{"n_layer": 12, "d_mlp": 256, "vocab_size": 8192, "tie_embeddings": true, "init_std_down": 0.0, "init_mimetic": 0.5, "lr": 0.00318, "lr_mult_o": 1.13, "beta2": 0.99, "lr_head": 0.0049, "warmup_steps": 576, "batch_tokens": [8192, 16384, 24576], "train_tokens": 112900000}
Each number is 128 + 24 x the weight over its row's rms, rounded and kept within 0 to 255. Layers, rows and columns count from 0. Numbers have three digits each. The size before them is the row's rms in percent of the matrix's.

# layer 2 MLP up, 256x96, rms 0.165, rows 209-255, columns 0-95
094:113092182130143123118094123149133124117162100113096117069072098146109148196157096131114118133134120125123101149129102121158149111137176138116108107105141110123139177147095115092118130116113122135143095146103093118148144112095111136111129120092143142167120086090109153131117108112106112155
065:105139171134160082126148086117160140152079120168164141142114155100173114125096130103108104117154135116156103136153124146125142168107134150156092104139143181117133101151141120131119166121118122132141102105147083124090115139130139171130197129137121131123149114110116134125101153159146087112
096:189160079122147142116146103120060151111095118115163110086099108128132167116153137170099152140190100174145162129124113117168108135123136140146141111139140133128156154110121110117161093155149135186126130145113121120132123114126146141105109118119139141093107143116128125152146136134111163159
105:190122135144131123120170095114130099099170150132134123140096148132133122124109119144167118130138156109132098104140146115086123086173103112130168134152055113133137157129069125128124116154126136147180107104126089128098081134124129101126151122150144128113153136088147132128095117127108130171
096:137097115105136097173108190146112098148144098132130132137110068137096114136069109127129106156176113124150120109145126103059147135100121124072117133139122113119139143110132138130107141109145107088168137144116152115176131134137121126138168114114133137144080140129114081130162117121143141116
117:140128133132101094133132157160118093142152115122132078136122159119119104152171114125154151146106153117141151135157125166115119163143140131073095167117145146171124133128124176128114133139117083135137167097186147158143197127142095137132089094121109125111160115165124159113134139108128133119
109:144144114149133121125102129119119160149118157081189144136098132094142137156108112101121168122109113126096145125188128126124146111161095109130157111131132114176129123097188086143080149109144134164106135117152109134125111126089142119113130139108161155131086074103103125152137124143090115127
089:137140117125141135164124132159124139157083184111145119141134113101147119143140152143145148151117072142142140113114109106113112134117128133113139124114124110111193121167095091165164151142185116105109161153107138099153098114086104095119135128111155161069154152152096129131116113139167125143
074:160122121134149130090152127169109129136127161123146131160160115175106122147124177111114074172108099106088138113113158100133133147127125123156111103120145112113153123103142128152147135142175094083117104147133155145141136115132114119142134097173182172135082160157126134135161125158138138163
095:142086120136136093132084082143142103127140176113093102120104111159146110175124107165129145107107166098135111131125086156107095092140107123122123132107105108128122158128082114151102127155152145128134178127111164112137138168090119090114173132129097148132126139111121128176134095143099107131
107:126108094142136115114101123150175103107126137134154118132162073161136105115153131090119139073155130113142147117171153129135137167151150095129099137126149123082129146091154133135125099145142087086129148132099182111145144126123178138147130070114119137104117146143142086163120110157110129117
095:093116090174084158131114135107139128126107149108077114148082128128109082106102150136132085120150102149147137122134118116161144106110101118139104079168123114170074105123124125128112110136134140108110099098128123136091139152145109137135158102142174088126109137078166126122092136127116117103
091:099087142135115088144103178079100107093130137155104147121143130096077140144143099128143097128114150083182131123110168115147110107150152118134129118145146107136157131135129119152135094134124128159135146114104165164144146130164128131201168121127129138153124137122125113121104129150157186118
098:069111137140144139093129109137139171100107151124161148097071156101138149113153167099121160119137119114094144134143128097117113146082154085124117145162105160120115133129114092149142168097120138166137132122150136100123116185126150171147116107137118101150119143096134122123089130095126090105
089:118099132146117155161089129139138100106149138117133108159101115121164134083135134154102185148090130177098141122151151133112141088089104099137104182103136129128140113129139140110116094129114143116178173117155135135136108152152102134147102098112131142112116090121113112120143142174079103161
096:052130126132178137079135139152102125109154142141091158168116129139156116124115137132130119116136172142129135172137160104152133102120118136166105121109161106129133156138117158131122146106080105083146095157139149134111159099143121119120118111109131174148149107135065174120122112118139145148
095:103110140137081178140141152139146131112103150113166173089142105102143093152123145110120092104163140145126111103108151142157090122080132132131119102131166062123114150169124146154119145095129127167142090103101060129131142111123125113121160143108106159129123104135119122147128145100111137121
083:174151066154131113130155135102148096130117108150154152091089168158108131126135121141131151102134089122137115119147117109112119124100115101139166144089112186132106175124170141133175155144116102102129125103116150113108163141131139170124108113139128180125124157109144104115129087145101157128
091:144131122157097132167122104135168163121066105102199109184141128126157123125057140158142126109161112165114122164159149103137136115171127121133124142128156138132156105126136125117090147156140158126124138141114093103114107094138134081138129152141125119133093111149100120100112131117131112149
094:156158089101192132164162145129168123138147119167139137140128147162161159119171113118130135096127116153065128158157085103133146086109149139130111106098113145138137149095152122159105128128114106152145119122161141129128167087152121121157118154166103096130139089138130121110124098098148125132
084:117116134127116128165130143148095077131115106139122136116138069150152110161113085187112085154163107139156111140172134151129152113119090091140114097154166104128129113153150141155127096095119179128143115155128132123141153155124100125105146144146144149178160126153105117109094136130130150097
106:148145073144100139151109089154143138107117107172124139184157069174112139140110116123132129122088103137116125107134128140093139105125143113138092164134150139141104137128136135155166109131157092130143143129106135131164159111103111132134125111146132093116102116136140080170178075102138099108
109:123108108165127124131147134139177124102168142141074150124140088128063129121123102084122157164150133133142090090102136188153155160111161129133109145169108135110147138141132122159136127139127135123147086127128121144124166130119114113155112149115121163126131147118105071148170143146112146084
098:106161104118141155114123158121126100130150095138085156160122129190116114182147163151125124108123158123090145126141134164108107106117133149137092163122089095105106158124119144158165125093139160105136126148135116124106091143047104144140136140162106125112169127153118133139103120145113111121
084:090124168092154102130125136097129141136125145130108170143116165130145109146131119108134144125099085102133147141091107150132101138133137138086094092159085132137098138159145106173121143129154142096127099125145168131159189141122104169152146137188116130116119149103100159157133106136152095110
106:176125112174144102130169095084107137109183130147133116157138163129140130105117122160113093148137118119155102146075116147088125114138154112079089152145101141118112183141111124115126105137144104158117144111093102140119177117152117137120135124137127119099090147147117119118153105169120157163
107:141098165106148109144156160159111144121138121173157118142114212120121171163089090122107141132102108119145123120081132149141118133161099116161090130155137141139108107126169117115104173095104135124150151126144175131127114129170147145133135131123123139138109122066101131132113121157153122130
093:092124140090100137155121144153129093147140097103106142130103111098122120127114095122113156115132107123129094132094109085159114118124129146102105121077118097095152139134168137085131130155125152075106105126125151108147135171089144094131183130126129141182105139131104089096113141096143094109
119:141136127110160124154097134152160089142158140107139129145110159101147147122127132156126132107131181129124164148104135153155157138152143120116089126133155085122125140122161117094084151090094117166102131097138112139148116093142135151118151071080088151113136137164090140120157139139103173154
111:193062191134180110121119133154111150143104135158126130109138130120113121135093119160111123098116117078120119152140114124124149139148088105126112128114116164157133108151131131130108114155110149137149124120111145118150107162103133091128137137094124143135085168107063146155143117144081118126
086:092182114143107111169099130103099130133179100121131134132148097114135147116086135153115110104133073119129068120117132129167114107162109156145121144142142146135131113115111140096099182103104092116105182152108071121127116129140151114138104146138134113131124124117138072096151110135152130129
110:135114162123100090143132126151125114124126146108140141126151125096167133156176136112099149110118129121127117156139119146156122139124155156121121104100180114162125162145114138128122153096103119171090177147147139152135145061147138172139135143130091083156180133139104130135198125132141112121
099:188159113150125134126110115091106132179203136160135107155096122175104129120128138114131146171104106155105142125156131091124148096137094128156134112128123125120147146116155131118147158138131125125116145133166138167065158122155120121115139127148127104138149126159128169137145123129072171138
095:101116160134077118136137133171127109138099141128107100116126141133114115100145119134134161128122142130145096102130105103148212116073110140132157146171120140105103121102163146147121117110145150103156181188127154151106128125139136117117123144096162116144112108131166182119139170127138115134
097:125103167153107110139140156102113088112117115132090116087126127102126117101108135163150146088118122123145111183125104124116146143123105135173128177104128149132119159156124138123147129137093126141101144132123133119083123119157101128151077135104134054175128146142118112145145166145088131074
113:149152141135128118124148167119104116113120142128126081092141131097144101124127139157165180119127162149123139121105139170097117145163110155123160131134167163169104123196101115090101165152132138094092156095140107152163136163143097115137108120148137130145130098161127124081120160124116125143
099:113131103113153154101142111127169112140109091120118154104134087129149142134084162132122096139109117140093127149121155128117106128125125093085122160088114086162161115144170139098137118184136119156128163174085129109123166107107104125080124084107140107122140127154106157150124084127110137119
089:135140097122143123118119135141158084124133160146136157107164089126119114109112125135106103113142131161109180084191108154158168142101082102122185121108128158104139114150153114097164172134118169134147118162170105094121097117125154148140150110114134144135124137095152121136109150125098129133
109:106097083088093139129109140138159139188109122128160148133135109138126125126151148136138161126080133125092117155094124097114159100131112113151107114104100128138116128120092147116089118100130117108162112174065114133088123140137113130136118133176148119166119147130129176109091084116111115161
092:110142127116106092170146132118132146127117120134157170096091145134158204125077126121098117096132127136144116084153109118160123134149142063117140130115130142122141112133120082108148131099095117116090090114115120107106150100104121094134153165134086122145145152187124126142125136133116151156
106:112158132117155110177138149120084122116133106165159140167120154083141161153101099170112114145137124107141122140114151112153162130139153176123134086135084140101145107163128127130122141117091142151139110115130103091116171118142183136119137142117112160128152119132101142133088170162124084157
096:107151100095097056125172131137127167111137113109180136114143149087143141118138086149193109143122135145137136115132127151148147127095122118124151181099144097118141137107115142144151145078154143100138137140102158148135123104128146128118108119087148116117127130154165077096120144138156109108
105:146123106143162105086146123137155138097097136146155134117113125140144121140109106158212123148093130112063137112157148122094153125150134149124087102115128130120154145117154171083094109095125124155114124109079112124118137122149165108134101103106121137102128084122139140113123124129127170174
096:111154139150125149137136159119143126118098147149138115108093038121137093110115172110140125144154131126122156162118148112098163135140133124104122110146136097158145121144123097078122121162170178176135127138103089105159163099141148150164169136112115127111130120144139123134144116109086147157
096:114139162114123149108146131142147153143110127091129129173161076140120152102120104180179144114150113128107085140082102137169151128153096135136143118145105116111084117083115122145128122115121143072122125113087130107098131139118130125091121125091128115172136091123113149133085172114107155130
115:141097174156145086121110095085159142128109141174132137161151122089150097145134111167147108114124138114135158131122123115138155121132115119158117116125133127135151116117164100193142118097105088108114105114142163143078158121148198125138125111150156097124100124160133142113105114175134142128
096:147141119170128137123149170139106137158152154157137157151089116131133118132148122122108082128126118142130096141103138137102131136133169123090126109086133108112177153119099157183147124120121103172141130112150106126124152105074079151135119132178090134083164161119118097120127083154121131129
# layer 2 MLP down (transposed), 256x96, rms 0.161, rows 209-255, columns 0-95
091:146123138120100060120124130099114152109144090087139141131116115134107174121124123120090136147147172115149156098159113163122147119147117137127152161131128120166142135140095111144154144107130132152170174078111098105106125138160119100116109135114073096174106173155116111141130093154117134122
066:131110132112138120149142150132158121137130123130163124136056126125125141133136105114132151161139116126134130118161242148108118124137150136136104107137143129124131087119167175108091151115105110122153109130108089176123139145097131154101160097159124125145123122099126146106139178148113150135
095:134096120165145146105128106121104124124137124126146107145113131130122129147116168125110108104142178161133145117100137130128155156118135157129176133145104104126179124134132109133090147126141079132117154168121163185154100149112144084083104132154128082068111128132108113120118131152154191112
102:167141118143120118110162141110139103137109162114172134172138113125157113138181104134114106107143116139133123137144118141153137161143139125154140117145132088122126121135105164110177176167142189088136142145134162145108063139120074141107131118119086091112127113118122114087120118132111085117
094:136123137144092100143126115123111135125110120074121104100155123116110124153133131147076121134197112125135137135173135092143109090121121156124101109116108151086074111129150125146157144123146104108107090124134085135163125135130162084125104092095125119152115111130115070119086122141145122172
112:126131171130131080128148126096112143090138136103108112136118145090107098138185148154119166147114153109171147125090142136155134127161096150152152108117104146149113108168120120108120160108089117136113125139123140208134117107173070126117130101124157126112136100129118133097149122111144128087
115:140144092111142151102096146147153153163121124127138101148102160137106115162149121091124109138127134155103114138169136110134149150132086133145170135090103136141064112134094123144121140120073123139142141123123098121102129122056144118102171153122109125125119115066149116113104084140089131135
091:141137121101136091094127119149131115118147126167121154113132134121132154129102138130138145147153114155141157146138102135132137123123120080194163137096122120112153156125152105146178126139107099104134157136145099123193157126099115110101139122125145159093160186137126150116129057157150103162
078:110074141110168100121092124133089134139107152160125135143173136159132111113152133141110096133133158151117150095148068067089174117134115132112120139134138164147139144120124142107108175141174108152129101140116104123168132122118122091139096137107100092157161136118154149092112130116125123149
101:108135124117117148100111131126131096121154170131164119115091183155105138131085129107147107130109122072117129100110158118133128099148141141111132144142115115126097119120131082138052106124155147118159125107120172129138124143135167126126117118113096126138085187104100115114104070107158143113
108:118119034102126157121115136168147101109117098112144145117120117167133101131121167099156166068164113126133123122123144153146117150132132125110129139144122161109153139128142151163121109138158083116153120149113133031106101153130145120121137114133146128134105162128121107127128118132107115125
096:121103110155104125119129072188120115135139143170134150121108109157110136122102162105136132144122179097125126132143212126152117142144069080134120129154126153132140123131119125115116134135093135099147149119116095164137144066136110134122122084099142120081095129142123136097104129129125135127
093:133127128179129156147110170107162121100097097100134159104117129146093114127067094085115144134149161113117155133100144128130152121127104124108135132142056111144102116096136147128123125142140136086109098119165129128094119147175187122143131116108138174095137093104127101123130134137123098121
102:155119130146132113177118095125146133146142101169132145160151161098143132146136111120104120169129115130066170102124122128124118157113101108160086142123152078089116134144090136107110125163077113139142130119122163141171116133119106152134099103087157164166123126125107145160131168139134094150
097:103190120143143150159138138093108155102101115136114113122142161153106132157077127137103146122099108148125113122126133126137084118156161159148128152107173177109142115127142130127144070141172123082128117153148080161180122115096121132156145119134128113117154127117137117149137129163096128085
088:145091107099162138114137094103170152127118136143147136134056167135152133101139142132152117116165067148116139132166102157147123122104151124126116139137131102119172120174195154137122165137151138155115097115113145064178118135154129133128113127146126119123126172132118136144122130121108110120
094:110070139146174170092106108088165130134138123109122150137105087151150110096120107102145150150132139108180124106131170161144120103137135121100147134147150175149122124141102129125107130144139119072151102102145099137141146143147110084184123124124142119121105090111130095118144153117094097134
087:152152122166132090133122094125166148150145122173142140132117123135131114152143125119119146162122140123100149148153110125050078140153174131149146136089072079134159120141090114117142138146142105112086156117128098160133110137109132133118108144074159136140139128143170125159135090138125130141
094:142138162154104142127157128123110116113143129125155138163125164145108138146134146143163109151145143131147138126115113139177098146113142135138083122124191104154167119122130110128085107122098132121115146149109096178167120127135156125077093133165133105155163098176169101100133129110130151075
098:129182095115112166150130110081145127137125111126119127109078156182178114119092157128149151144135139122101170128135145135140138126115127121120111122124102081094101115086093116111133122157151072112120152113130097124098141117081131139109113102148140112138104124128117110110117068116166165133
085:100118135165162122096125110191115114117102150130121092130131106126148139187111150132183151136123143139152120147091092147062130093140160128094117150093086154155126138172150118138159135106140148133136164111115150147146142153113146116106144135141090120130141133143116105071145141105128135129
105:155178151119105169114107120179127111148137153173161181119130133127098116122145142127086143179111120117108130159119117153142100098158135112130148176075142166104123141116112120131138122140144097096094111094146128074110085145138110115115121128156138141172107123124133125137142083111139141130
111:119083093137132122123136091152102111118159126138161152142133151136107120114142125115133102120077129137122079122182063124185136109131109118115131148117082120103115121090129101120133120123140109144143126118116115103094070120164100157143122077155141156153144152131077122150128159108134137104
099:161138136127110144110100148135109151127159121119092134114134125134092122134126126145100121149130059144144148157106071131102150083126137179121109139132114139143096134120123101151145134164127140145140167095056121086139117157133158178113118159113110121160147128132124141138163077116090140107
094:107117154112126148072120154148117112135150131144150096164149122113108130154123139116138118153144131122065096149133130113093140143087167175072156090141088096161108115136125166114157098127094134104123132092103186112142141124152140099105136099099137111145131140142133110130168124130145109105
106:130110141153111136130134129121117111114143107104159133103135138164094142087108141160100098085140154117147107125116178124113107105102092117115167104169160184117124138140126105102132104126110100114136136119128122052137137133161090125091092125128178098084133130114121092091135100151118133106
099:145082131139154151163119133086120160110091117147138109140087151108157139132123112080094146168122107135116122107153141091128118134146136180149098115123102179112104148152182150109103125137151148127096120113134092163126132114106149133144156085153142131121157071131107109128120142118095131090
093:131125124141142151120164143128092162147084127163136163145116157100145114161116151082150108155115142127169088096143095114119122116134116142088108162099101123137147165087148123116136123111120122127116157128134113079134130183109159149105113131139113125209102173130128127130160155111119123108
115:162130157109141193163093160144123113135101123132133129096109138190097151133115139100111169146129139138150123143134167090140121134138122146134149169129133175104151132112128161122090150177136115113137139151144149163157112129111088138099096147126175111170136136086116132129104157147116155109
109:150130122139090134111155111111075122108127075145151127091153144130098178135122116107111079136177119129096131114107127130139148107117140163121121138112108090118092180138139103097175139086154176144120159148118117142152128123103132121133102086136141152137141155121079115166130115112119109094
087:159104124162106138137136116128115129161101134111136106107146120120095167147145191135134123109120089154121113140141059156185143101123121146148115108128125149100116131110115137120100199165090131128116150122142114116117148131131156081101103117138182151136146151131157149142134084121107103109
109:127132111176097108112078111161140096090154119090099145149156154137155134099099138101124145140153138130136186093149146141115098127121117182106122122071143142094125125083081152143109087136116093133137111119132150094106135157109109142138167124123117120109112171128138099117158135126128108134
099:143091124171140127116129156142118107119165133110111144108090134087102105138132142110108115145147077104127116107140122106099164110105145128132164140101136220137140105102144128143114153096136128148150126125123089076144131106143124118125097119060117133104144135157128092115134080094121109126
101:093153134130112135115111139157094115147117118126107107148098160128102145094072116127101117145152171126096160149146235120113120107144105148126127108113157167118103118132131125155124097146142121133096110138127146167109105122152156154119127110144137086089114157160147124137156139104151115116
086:128147109129140153122136107135162146137140132152113146133152167124147179158143117111125130128123159155121133107119232154111111104133152128129133088148118145112130084138169130086125133139156134124142094146132129166121127127104120124150175111135114182090097128145127127085128109129180095151
112:109164162133139140138119124074078151127108132117112104099169141106103098149152104146156153154123160123123118119171139109142167134120125145146087122118119182149134110131168120106153118140113180095100150105126145151161143090108094159121111120136123137078134104116141111132149182111110144160
093:112123141126097134128111152167081110115124149096128141114119118138106133113132124128136096121160137118146124104110100125088090127118132158095142160095142155153135135136132136151109114169145111173142140086097094055144104117108142119116079115114171109161141117122125156161134067151075128118
093:131126118098151069133191138146122110153118138132132084144163128170121131131111129131106114111101134155120131116132100156091112149138143089113129140131116096117106115122122116108116094177128101173161152155206123152124150133143137128096127096156088137111138118118110121135104160119125169076
112:117141102099100116152095140126074137118126105162102133151121147148138159131142145118159173108124109134109105179125139162117179122145137127104162104113090103146165129153160138131160085130159117116133131136135148190149104146119117117159122130139123128085128131165096154108157068132113144160
094:141111108096074122161171171152130123129127105115157136120114154134148119110159117170148157107129115132149096128135202109128164134093131149129098154132095127130108120139161143152124105145148140103123080125075164170127134088148090108151156148151146125131146130110110109113151120113143086106
106:172143072116140127126144143105121141115118112153176084136112161128194130106108102088120223137135114112164118144143143134123118147150112148144123111107111131129133119144123162147142141129100102144125134174134098183130132137163145149148148111123101133183120106154122135120111125138147116126
098:138101130166093139134145123158100111130143109097121095141137119133129093108118122145084094119192112147112107100118068122110111120090132146100154147111165065181134100133138119135120170118130115114140097117139103101133105164121140169111107144107141133123132135092155101116129141135173167110
102:112131150125171114133140149099165121138134143133154129086088149118114100142171077120129133098173114126111148083111143145084156148106138086128126100129151142129134100155135130131098177140103151144134106131142138186113137149158121149134101145123121132093086090158110115140143163143143091080
094:154123142181098135106126122124083102110151096078162123108130147141132152071164101144118113078142082147124128127123131135123087167140086127111090093141097122144128104128125095123126124146153123098155134106145174106122101135147126139148120129128175172092156136131098107126160160139125114126
097:147135106089129182153144130128158111148123123139117169124142130126133136143148109124117152128131116142140115160147176192164132150107133084121083116161154096115093158091122103121067114131144150147111172132106162130137106063122109135133166140142124128137134137164148091127144133144169139134
102:137104139133132101130125123085145133079123156170151147148143122087126116144153108135119159092100136132131143124114165109133140119100091133182113115109117147146125103138147089129106149094137104137111120153138137238089128142121113126146141127162146097104092122115142164134123152165146137130
098:140135155105138128103111110121109147121161120182155144103148103136105141143131134127115083142123137123134111103081084110163120139143157145125128097155057096139120124141142137083110177161088115127172113181170094101116102132123075150129131129127148138150154099135104117140144110127117116134
# layer 2 MLP gate, 256x96, rms 0.179, rows 210-255, columns 0-95
079:080103127112144175121124119115147111122121097122121142134130114125126166146144123103084143155117153161112120137139152129130102105176130061115117115088129091115136106107109162143113115175080113115126128145108159115112086096106071138105080114136125148139118095133132124078095129095144125101
099:111100121109120107110130126096152124084127120098138141115122092113136131110106126074154153130103195110134111120172151074106134130110162100122133146152153145085135143131143150150099108112121118120103122092094090183120131151097106100163143142107129121128112087148117072113127157098144135128
107:105163093106110160122119127133074150122130114135089098138143156104129173158162137143119131098130130130116130142093158154134098135103128115147114109157147134144121134137161115129157135109142123104118102151096157161143172104163096119148122123165164112119126105108126101061111155153147078075
095:133084131138090123113148114146136115125144174120166124108104144113121115117121130130073177107118144093154135097155120101150135108114092130148151155121072137117072125112113169106147146140133149115154088131123096134135092106087087073132117130090127159133146116126149102106125162155147157124
120:112095142124122161136134126112132165093098143144127164140125100149112125119121125125097132108134083155146068149100126118149112115138132136184142054096126141087155084125154100147164147164120163123124102122092140112131102120107104140122175170129137136155117116099152080148118141136134115137
118:178142118117109122094109118099179102081125146156105127130139115154176145092162118162123151156142122118145122104107151118148121163106146126112145149081093140114143122137088112087165140123129129135095107129139092153137119078135151125129128124149186142137143140078125095079127153122135136153
089:084089180147129127141150131135111144142096146105148125149153132134165170134150123110079138112127104141092102114101141154127136117114156157124161113131110132126085100124102129117132119129130112079115175128114116125129074132083092125103139162130122142134106072117093053120120148134142123132
085:124109092094117159141151104136119124107090121143104118135136121109080109152140138083094140161149066172129103151109126083180096156144110148140151078136130156141141111114114138110117120169138107157118097103111128127131131112108090119162128102124167127154088119114089132138145149112144116167
104:161149126118094141123100138121172168112132168121098113164091130149124133134119058127159142134145143103142107133111126130160092140103095118125122139116102106107102104154114138123141130122159101135083114155087122160161117126150109101126181116198088135098140111132093129135124119108137122169
099:181124119090112145117100199115146104136134133120101138103159102124135121144109124093142144136132134115117113132140148115153113182153109159121114155140100130119095154111132132102158088110125103109127141158116105120176115181138125136071095101136146119158150117155148121106097173078128148118
089:107120141122147143106159112127105123118206122101114140112129122148114148112132120121144165083119113148125137163172140111120136110154160074178162120095098125079155140112151132124100127104121141150169080105165130141128158149127135137144120155104131097154120115182128127082138124117124129168
093:122128121103148158094138064129159149114130142097137134137137131151162124169114134139133173106091112157129097147119092105106104108118122135120128144137117161071114140143080147124126207115132129066083113108145088126156127120099102115103107135146123098152127120134104112126137131102134099144
098:180169149100143160122166150134103161090168166105129120112103168126130114130130095150092181159147091135106073147151111144094113131111119124140150092130130144136106140128137117129111154156126143115050109136114129131152135131169130112132146112115135103133117148135084109140150141173137134131
096:151132151145078097072131145101148135119079105122103157143159100176101142150107150119133131127137124117146164132130135099136124147155153113094176129100159160132112149157099167130126162138146137122101106163125128150184146108133132163151131165119133135134147119136124127127166146101173089092
095:107157122099148155123142152159119159130172126164158124117124137131131109118126115119146169107111123087128143104110149121128138126130058146141143103094117124145107110098114104104103131155053162087112108147143138129076097111177137099141117125125145106157173109127076111114112128110127119104
093:163155125141165110123117124153119131144093114143102108123104161159105178128153088147113130140123122127141104142148111129098219122127092106117136157110104150100116096121116161100141099171129116100092147134148127140122083164112128173141091103147148115080153134117150125135143134123154118112
090:137126128145166157105137109116147123103122150120105158132125103142157114164171153124096132145112113195132112151128141122064137128121162117137128115125090165114117128140136118144119122165147108117106136161138159122169110142108128164154140152139095138174093071136139074129090147112087153144
097:123122119104110158122138115137160141159141119132131121143125043133175125108143095091130192118160137171101123106135124142122060125124132096109141122126144121135113149124132117162159094143087124095121114150115097162121130140114136097130059142150122110112139115137144078129136106114138149105
106:119125096089126134118108150153179098091104131109147145128074123130195141125138126171125140141113133133150111133115095145097121113140094089149124152142119144116136124157123150087114141104121138140126098188108137119119111110111139122164170136102133158178149077157160155130109134089144128151
081:126111109100144150178153128106106050096149144141130143148086152144143125113156128158119098136156112119139122155118104135150118136129121111142126102167104117113138145133138126099107112179127200131081157159170124115112127156146139176141156097145140156103147141128139122152145136168141114099
099:127129112102126170080157156130141177086101142156117161116134123136166145173154066125153156137141117107091140143137150131148119135071144109129114160156162132134108122154132105107167118097119112136133103161084147136129145081122117112119150106132115123141115095110077115109115149114113092146
104:133169140145124129127155185148132143124116166126143100131131048119141158155125117144090162137110109086095138063093146170121148127133146125129143115110146175139145106181100169108143137158111128133104111102094121123152115127148108090127129139143130113138143091132131097126122153125157099135
096:133124165120160152120091101119113110094118105123080148123129124149172124153151116141066143121066160121139149178151139150167071120090139141135092144139094118102128123127137125142101122146156171110145158165133086116130126157106134161155145159124141119133133095126147098114133136128153120102
091:124151148122093073149170141118105126105134150124145126140187132115126112126129078156132150148141115142128106137128118151120136096139137122125119130107132091085126108154125122138194151144132087126119066108128110161183139102146141173122144136127148117136137109169059125141145148121160133155
101:129144196098135176133134120113115093136121162161119103130096132119124128153121146102163140140059138146145122135132130129145094140146137173124107122110102121118113104145145121129147143158120161102120155164205152166099109138141130125123130142129103147153144093115136169125115150096187130131
119:128120093138121153089107131127124118127085150093139107147121100131160121121139133133136122140143098170082097137165149118142123133111127124129107113089134121146123083093121161101120116143153142117124104135105119140108140094083084143173166125159112148154136096133136117048068148095147142109
095:107117163127131173114113163141112128148112113109125133130131128112154142159103128169128142137156125071134111127113150135146123119139073145148149084095118153083157138150133147125140117134117105099120115141165145120098135168097126116149150111122124139203085094137124116098131139104168097064
120:104124138151083107135152131109121121106135070131139138095143141130126151107114118130135123131087119155160133115175134114123146153156117115128133152144119190172144119136135181122141144149135133127086136129150140172099142131129147156126114191097196096165137118105175105127103145154144111128
107:144106125091138153100091174132132125161105112122117137140107084142144141101134120108105119118101139152113189123136146114121162167112072143151151154073112147099163117135124142108107140178155156151136113110125145133144108084073116132162138136128157138094120131141122125138155153127096090097
097:130130126061147122131107162143131128127112141108164163114081120138171165093148126126135149161145133137135093101133116095119096126152122137120112092112156124106142090105085111159086160129091125116114135122128075166139108127128080125146108093140143156169114110080122111123118137084150120115
110:145149108121136143150093143136085135125133144152136139155145112113137122155164160122159169144151139162122137133086138087119075116109117145148113123152152127096132152158130104104103140154098100127126082156119112133075138124136079135107137113181140154117179116120072138094167132126109103151
091:109151143144106127142135125110105155109133134161151128115110137124138123155121189081121166148091144174124135127127158115108136135115108138128124105102106119156115137117159134119132120137172123100136145111164121174124168141136150120094119133194133061091136116149105128116164154173111147185
101:148148137117114132102072125106182153129133126128137122079094123145119153108129118120067123126101124144128135121158166135167112132143086125159122144119124166115077113130119112125093131142138099145130143140100107143167116144132124125151064123135118166098112096135174126128150161106144192129
101:104174100120118119093135100125122168127130171156127126145137129120091141177183124112100088116111104105108137080165195136165137170106156101113125097165114151124153114132143120133119122127167131137158123138144105125171128110129159118138112108135121174101159114103110151131103111104146129144
108:119127114127130183128131121117109142122077156125123117142122144137114160149094099118141133105121112109121095119124129122170125094113084135151157100096081126137093103143150129083114095118140130137128116135100137133116119125109135101074101124129140162151078063092087132144135131057115102132
102:114132144108117127102119166134158125107098122121156175110108128116153146137124156116112179125106108150152134111102165117069132131096114077121129177161125091128124156164158121123103100168158154126130120140094142132124102139099114094156142066102164103102124090135082144136134114133123124128
092:111114087148122138124136095126146177125142141094104134159111092128116111080144081165128121151091115105100119131095127151104103114128103092184119129159131167114152168160114108120123171127124098117126124120108122155130154107112133117167167155123114158127174127154173109142115125142102083114
111:126135125124148134087165178119164166130121122139144148110076100154185152108150092138066121122120120129127134107140138115085145125126111105136161119124148147140117117151115103092106205122123116128093148075101100121113109130130127142101119098124129129111165145145130082161116140103105123136
104:169141130133135114113110117106155100152153153110146116144147136145121104118174165115141203092130130127119114131128146100138140166113152155149117078133130114139123125127113135140113126156187097067108132153129102184136090117138099155094134091137157112106137134115093113117152134157098093138
111:111110162115063146125130114135183101136091111107092135108134101157125117087196164103106112107114090148114147137166142092136126133135129084137137118130177142117130109097115119126111132139171128120115135145137139146146118130140099118139157138141197097153121115125148121117114125073157124126
094:094115124145106168113133131101107103129173147083108115111084088154147153132143124133139125120137117156143144104119119157123127136162083054112143120088126100093128115159158117141113139123122127106103096119114124164114134183123083135174131120088122111151144108157159110099111129156125159105
100:093107129130096148142092159108128132144129115120117111136126166097119133106152149088092149143150127132151164099110131068152112143108129115171169155151142145159147159078099089124159120162160169078135137153150145148128101135129092132131165117140174130145135103110128154119134157143123125165
097:093112122082160181134109118140122126119132091094106120159146135104091160112117135101114136118093119140148117103096129083145128154123125120126121109123094136090110112150078150136173097143098120128111113098104151125099082139134123157078130101126105097087136098117127156178080127106130133122
102:134146126144142115086126117098131122142105108127109135117147117168094164172123141097123184135126078105120099128123134159106149138134174087100124158142103133146127167092094099121113145132178090086153140124146136148145102167142105105127086108158121147124122102135128069104126131126136092146
104:122148116110101142124160157174096160151138126101103108094117118126089156124107142089122128131129140137127141138151143132118098111125127145115138139160102120116104126128073154070101135180125152148151171156109105107161127156146081109093128150100095147127150117082162099156159129103108101107
094:117142105132140121119124136144133148102106101104062098148135151098123154157116113158098146148122063113151113155146139130125099137117155109168124122114166151145103158157141135153130122119151134152130131175107122128112145128140128098112075132136149155100109063170137106133178163127132127081